config.toml
vocab_size = 4770
activation = "swiglu"
norm = "rmsnorm"
norm_place = "pre"
qk_norm = true
init_std_qkv = 0.0226
init_std_up = 0.0226
init_std_down = 0.0
beta2 = 0.98
weight_decay = 0.049
grad_clip = 0.5
Each number is 500 + 50 x the weight over the matrix's rms, rounded and kept within 0 to 999. Layers, rows and columns count from 0. Numbers have three digits each.

# layer 12 attention query, 192x192, rms 0.156, rows 136-185, columns 0-63
553455460438473483548531554489419553508530550480529511466631536585466541527469557506547491511518463518500533485439490478468466510504526596556473511504498521510464552491483467535530481468554476
509444465419482487540520511459567473474439465430460474459510507460550410540464475526524521417579497464432505565470525452585509471552457447519496494472553519492559527479544618461511425501513591
437503533561494454527456498477434448479487485491508433572519474499486378471453481491426512501514541480437616434485523533412425509472562483453501476575492487503460461520488470427490598519452565
532551544506474503484453482496490488490468573524543475560520560489466488477534453488540541535508538511548499545501528517534461497476572513542514520510489560522498502534537476562436509471577504
485488599583514525526473463558483492531487477469477472489405482544482508504477548494533403577417505450437526585684508508485495542492426518501547478573452524447560508544542439462548561509448443
550431569538485537486454514475501520459424526517484531519567464480446491473528512470515430461537527477476513570512535483481476526515495529583548470447490548526500432455483513480490539563520490
501492404515517536412454432503580484446510581575406542479439452454521372499400507520485578444379609458584559497429520480439453498538548513526503385508508560421563486508583450482514516535465506
475474535520517546446563496500478514504460571538543518470553512454494443475485504528410520534519466455480485564526470537478517532525538543587481470569438521552532552549509444444466482441462534
503501448551476511441516551479536493533408572441450478371460462539562443546450551505514563540483476572447429562497512478490484495508456520550496505548416578490455567527408447480422472415524504
463439525558568427431444446429537480510521503518461513557565510569496517528386446425593541550520451539420512403519473479464525500483591583470533483526520323445529590521487533513502537481515546
477529463516495525539525446542526492569526558535450406421397554510523536456522515474465563542400477552518502490501550504484498484504527466527473534559476503504567477598587546586541447553469435
526484490480505563415580379530539389481468525465483556496541490489439616520513448535536559542549441546568615512515511416554507550510568442440592503500526515606507538388470479495413431608545562
463503462532501496555501527509515537438441520457493496515443511442523543516444545370472493508611409634478461380572480459453556514463452378501480535475527410474504615527416496531382491471576597
490457440609397535576472602519541467493538480609483533514492422615512535543423559532466565576542547523500458373434605567506500511549512489580568538460495392524489570592448516404397530453508523
424350480528516555489463494523482537530464450494465392501521498506562517542555486494493459472515522579526503573416566638552498518565622491435490492470490479591535556467532509450478413541520544
508487577458533495516530593468536602560494390564559466548420540497512483439598516480452565492440483566547353521457601458554500421552436508512459409500430499532516533416525519537517410449455500
508496499507456563495498572581403428513502498410500537491553483483509598433385498633504450487505531486493450508623521474647483528416549606556501439582564492434616473616580473498507630541521540
473449469487522491572501436514442577565498495534469531423497524599571463604496583586424441515457428556495523524560586461562482487401411476482437504575531545449493499491412500550543564413559523
478440482436511400514528570518486534445404454550520613418464523509390557562464463456410515474520508545466586499519451463498651539462511501523535494448429544469533544414436535552383468540508500
506551627526499530479486480448414526465580495534464568580501504446498566544608530442585498523558475602520510532494437449556536489487557507546420591486526575517495396543453472519472452566537558
463455452485558524491586417498534591511492561525487482458535510512444586446458532524475454514353430507507550432457453478497475437519570592336606460466439494470447550537506484508506490442513371
467478440486443530537493439450442496548527443515620538517594495577441490546504437600506496488553475492481531416499397505440439468420549461474572448404541473443564455521503433383524560439520519
502506477610523505557545515521466534507475497494570546517421490484573507434632553473475417405516463526515501595525559582520494484625437602571444519547490649498485431605592534528580476476472540
522559466553406574541478513524459449452490453561565503529504451448577525425464529460399512522496503514432403568572504623521519507511514493521519471510449512488544483541525491527471405478459513
475522441455475465413472472532500497530508492528435545471415479472500444493542530552497432501548553524567525553536378439493555427503520507503496508505651462550477485506458522449476562531581527
473414467505474491518503545506581435507461442557516444502533555486438570480443434441512526498513504507468437505500462527504451463469536462535517533493484466437525536539556488479503521507475512
496446527536607425494456512516577480536495434513533445577475528467534495470499516473555501564520545539517482478499459522477527492466492511462551550451418464498580437471437521463421507545518507
507484463497482507528508422446509518409459586496556490508554529511462545488508504532517492549491528513422551445502570496534539496481547564586527485550471487556497466451492476574540495521551506
520482474477448474561512496407476495525510491550537464506558424503518515467402501449508493479487505421492547471454487595545486546543567480547489490427413424471450496505565511506473483626485494
523505519469453507465537580493532405481474474465490497533467567556495561565434515458530581532512529508502609516525498502590553527510487501497447471504399448518428584449472470483590501501469546
562554547536584450447375447419562495434505539541523518536531474479495492468569536417412471496547451491472497454567372490499562514506464436448406567479478476518471486598546554424475478540347494
550500490451505459477562508545559527539471488456466543522489559545511555517498416488447540472557539543477527551547472400493480521522523481500510510489448504546472513512587452480562466510530481
492482502524559543398513537471518456482483533479451495550440567437528528538519430483463456572496420509446517522549449518451566447501563515439495498564501489567532462470483544501395509593535561
469390456482571417530518489500532555455418445463473414555563668384449480516550570420415497539534593554506549387531498516605416508474558484558529509403494467506574585431485462497565492514561515
572541526565495527506519505484464420556438491444471481481497464473478526406477495517566504495483548477543447531564498424503445374449519488434508461502536495498443411479502530459438595493480512
551484481472538456520443563586522490528435467540449557452520450549499559495502569533569483498562568428549495538463502467536484522428472493449458514530501555449466443417481490476451439512548425
555553465504528496396524528486511467567549467533524451515454542476535504535469564439590525516549524501565566477525466490536585514554519481469525621457495437576466541417468425462414542541440520
508567429506538504507542485491597539510455462490491444566494521492491632521478448453533447493517446535378479503553433474445501535474491459498499562462550496531421475439458462499466451548520544
552505473540521487622515572475521529516542520491468501474454541624444453493490485499558534508520526528528480440427474450494400407471530545579549456376447517509444534553436503501490497435556513
572450525510501431509448598484472526474567531509478551607577407561500483486476462547506498447429542542451547554505510459399461559502486548516477562471565477472510449582496452505592445506473464
485563422545452468490601368526418423434507618494524530481498437411442567399462504442611487442528425547525528583494478515526517570443413443469539488524468509506558514469592450348416556573517449
548474610579515513516559569536516510531549489529445580482476616517519536453629479489465517513526531506430444485609503496597474525557521543501489516528582495482460520460549499461520511353553492
444643471465442535473558504491499476583529512490566530443484343454520553590461535548538479555421560503553543438575523443556540437465523548491425542589593504516547499469527527462419608431569572
438583500486505473472519498517529493548488605479416488469494473525541444496600460407506530512534629571488489534605528534423560477488515535436518567444555474567538562484471390557532474504511479
489425503532547502438447479498527496572458525475473424495516566496543539535454530541534582548422439468526487587533511580491655502425489464591494552489545613553525447487401518564545439515494501
480398456492470572494404438535591482511443446591485412563466608520444489511464419379568448509510455545498529569464391388470533535522583491423455423389456445511530513492422520418404538439548555
454480546502547574512511569521453484558491434378480590592499439546507520390587462413534490518511540542527399516514595476496543491531431429515517498475501530439551511539520572451512567606484519
470563581578499532530489481487417434583594597539572553494514352499537404538560556640556608561493429380526436521526458443435570487458543579452486435653600527528497463553439601498430522614523411
472578486580422484432466432522479499554554530534458561418341436488493486525518483519527510476383533474533491600562518566534449457525530445457523492496567563490512443483446401455517471565510477
495495467569504477430454476532503483502541518667429548470491444435535476444465519533348507389552472372511358505506585493502478507418506505399485368556535495496403506502563587535579528501558452
# layer 12 attention key, 192x192, rms 0.149, rows 136-185, columns 0-63
470488547478582529543421495466553539492480589528418492533467467570492550498525441464404452504456475519490543532438516499494484445520505616670484449551442543547516496470519470561508540495466470
443476517580434485589569475488446484437474475462460384536543483483459477483544513478511508530545412491455452526585509480445505445532505530470530558455513533456377483486535429506479453559495539
409483487500480536409585469420452475454524490449517540461455523539580558519436449526498448513440471550511585498554495504388500571428606466561512431497601459534425580470470531433501472493508566
500553495457500502510544513450532588412495564491402511485477442475514513505561512506537465464485526511450507546498485476451534536481507471554423504494514531431524464505543497489543532549533546
558570541512497470483517438474632565476557577413555564480419407536548446494564501539479496487497540474536582554469473497416472574504558480503597463455500493478512477450456515496559422527424525
490509476534506535524483475428370480435486534459529408449535418523492473517490574525475465495451477515342495445460567555456479572579470556577444470501471593459479492520514483524478581503577499
516501483566522404453572500520470423600505478493463471458500529503497575467526507503488423506523469461461548424503481485485534592547438569501505461614487495570448522558458429445439427586566421
524448484483508505479498523493583542500520501516493491406427432491538501468525463465541518465554530528516506564578537519478480509501490493555493419518453471537494520477604471478499473527495487
476476480494520530438556520454463533589448554488434478423473418528552465620465471469541408491485429525382535564463482486499560512504498495505597385522564611544531455603478473482461442514487499
533454615502528535505560521534467430537470535435498428583514471434504466590415464497510512475563545428544433421581513508557552515445545417517494490549468505531460507473447494537494441303455543
481513497435527444560494438545438474474524612505487525503548501491464507510484501438500488513469500507466467523478518474558464549453467533493444441540496443447452449488454482499492464511449547
596525475519456458504581520461453440458491551533553531528530429552508501454525530591493435497551605424529498496526504517517518553538508377470503555560540468460450488491500435490555473500524431
436529453514461562424503510516459508468520583509533490491523445415511575501561410497605477499474403476505516530542473534573568513439578448491427430499595528520513466491508518566383519535509547
434456496479515470502445373433504537542475482500600509476511572611576562586451441423425493464489375422570424454465522515430574493462443446556510454553486501509517539497603490563451471535447367
459457528496531440471481520506503517435517503543493633554530543513467523456554500615493552507518494427380575600503443447530516506560436496516528410452525523487462463501567548541461480450505550
527554523518528540571520512540491537506520475590512469515578553547445443393465545497426545439595512534426523473428511571460439459496440581537507493443474451490513532497553461510457458483492407
434552473545542563496584454468476548570505602401534524530503407575478403577535466494482518582504512519447440523463572510513606525547450503543520553502372540456564582595378550447418525512564446
436518488513524459449510557476506478494560572532486489493508529490546484450460429535537554459408569505499501402498565585504490472356474530490487523499553538597498495549517458486512462571499451
484414517470370543447489498449402473583485552452508594545516515534534570472429501488539476509417535535495561557511565438492450508525488531430495474464543462535482481551513543520451449494594497
545514517575518497543388544519547543500494440446493508512542527554491482414552521494526514452512495501489482591541422546476553491521579493537585492462440439504487584462433490475476516512514464
390522446403546530480413539572599585595579531601612545570507461422490564579494532558453523589440558504492598492547557530494539587488546429498550431529485427555553600449521569626574369490539495
499491509390562505563472471541517507520561537514522530516491490476462517422541483510421541502514516472507507501535480519530482558507458541434473523456431506472478518528493539485442539566503443
502620490553527489590447542512476492467517487512564495508599409470499495484477486532552466497432541513587551577489544483480497439460525487499521541517513531512503494410486467504551458484515496
467437462466488430513585504428492514533508597487518509402373526578463482533460498480427518473421486564463434552407562553529559530497527489435528444522530593573541540500550433531408453562455465
570534506501396469412481552464376495516469550513390493487494413488548490532428484564517501493461526407501399560519497460429563484549530380567492490541507584511507538518454586436505445507548415
528499524529435412520545532611512467568533396491575460460500521431479507457426510508573526534536481597535475446480422526510415496509539417419540533454467497453502435499538506508400513495478469
466461459520463504501499528480579504512553496502505524404420458574458513392486566436470462424477498510577416452487461469507468471508455514373469457402522469441514498371538509476502450545442451
557556512502423555532476537461476548554418529501516491426459513568480556499597503416463515545447431429465491512520576469510509525452436468538507557550426491514450544543524467565574506526470485
455506491556558486504486438477538524442515483487553535460526536491392552532575551465490562510428459477438517513466518523568532482525475443480451463447583527502537462498538463507547413555507545
537468506505546442515508488602491584573452419508489523544512520416450573539531544383561566544533482502493513453477413548447429466493512571479516577466382406485515461531526501465470452542502501
486496500397409516543520566554553527495426433543524550464518505494517529513569529496472532497495478494523516561563440548610529427456561420406497412532481521476572514524489523502566540490520435
554539508421544490428462505521466484591517449530475578532554465550531470462577549556509525486462550506463491510484524559457456489507579565486480564497443439472516493514448545477517445543508522
456418472459426390535435583529447527499406537549491475580454437509443449504504511519537513474528500492544489561548475460517515369501489403452466535498584455520547553507539433576460507394554495
527511484556585439501490501577475532461524486536486517538513542519467548564493429514486565511433552455505505429486548530579487500451516524506493542519515547540462517495481503470467466579527513
463551468509503426548423495450528533433553475442481480467436568474508576545479508446421496428486561507517478510480485449402570522461558536518521525503518450539490603470564521502502488577566465
496491506539430498539433505499504400539511471580543466444485538566494530445499491545515461476530569563509444552490522514483423498427456504601481498467488598536416491508485481504509531496521566
487487404578499437513480500456445470536614515464519422537477503535469419531536479507501490453579522459438616544494417546538511454582449467463434475601543520436415421531466504488481519560467490
537534540496496492501448446479486458484546446491481497481517503501481547448598456466569505415590474564597479544553390489536430517556444501541520469515509493443564407519590460444519602514504530
519570527441446542518577494478523423449522537403533394526532473423574539544504560433437470520512419503540528414479603487535539571530495574505527563576491452454506517468591476507511424464514406
519481469507514517427535492504518474492507452580457544492445454500488540461555393461461446535534531520534403464586515607543558443507543410495401459468433475513376543446503505442608504566513609
457536480469508525552408512553432458425521476516503564531535482548378549533413504527569504485517515489450430489516518541579529488468511446471447595544455480490527559484518501451495461485488515
520564551430552525559482451547603476486539458517467544543500509421455512462501482485533468506548437490619418504466432572418404505496476521519565496497499476397431485552509526534474477447431581
430520508508447506514544469516463513517602514548521521458453468539506623494495500476539560463540465466514449630517439535603525553418523498412446569520511511488459504487493481506451496447501524
477533415509532517440617508553504481551514399513444581548456523474567503551450492586543433492550432420544495482424492433539484512517519510540466504597441501510625467481494534390543474464590530
500430535478456422549497489400546420429523538467456462509522519518403487482501514483430524406502538513620520544576505539519428428484430485443486452459443589524497487547544466454447526528651523
469484410556538543472560506545421469487576582481498528551496469576479335502540435503578458489534569483419468498585432477568548486552559447526516497404503527459552461545454521538566537552498582
552421535452423511430527396541402581474540574557575463494486454513394463515507481467616460419565478402447485567476445559530424410506509460554506556487490410430562456538497561417540544664495503
499505523463477485479470516474483412507491473519501658473522477500554447542427506565429416523554505443377618434569504533530465511564550559418421508452456472513457562489500474538527440516462459
474520600539427602492476551485488498517542481477540478542607539428562486469559515510424490463496537475559539442498502522518565475483493463396422479418548440464466534496476522479541510481512570
449442492419491543577532486549469468495495389460410459504419487529586410608416526623541529531465474524508538522511572492511527497494474425436564522519494547544475488500421597569448575470559431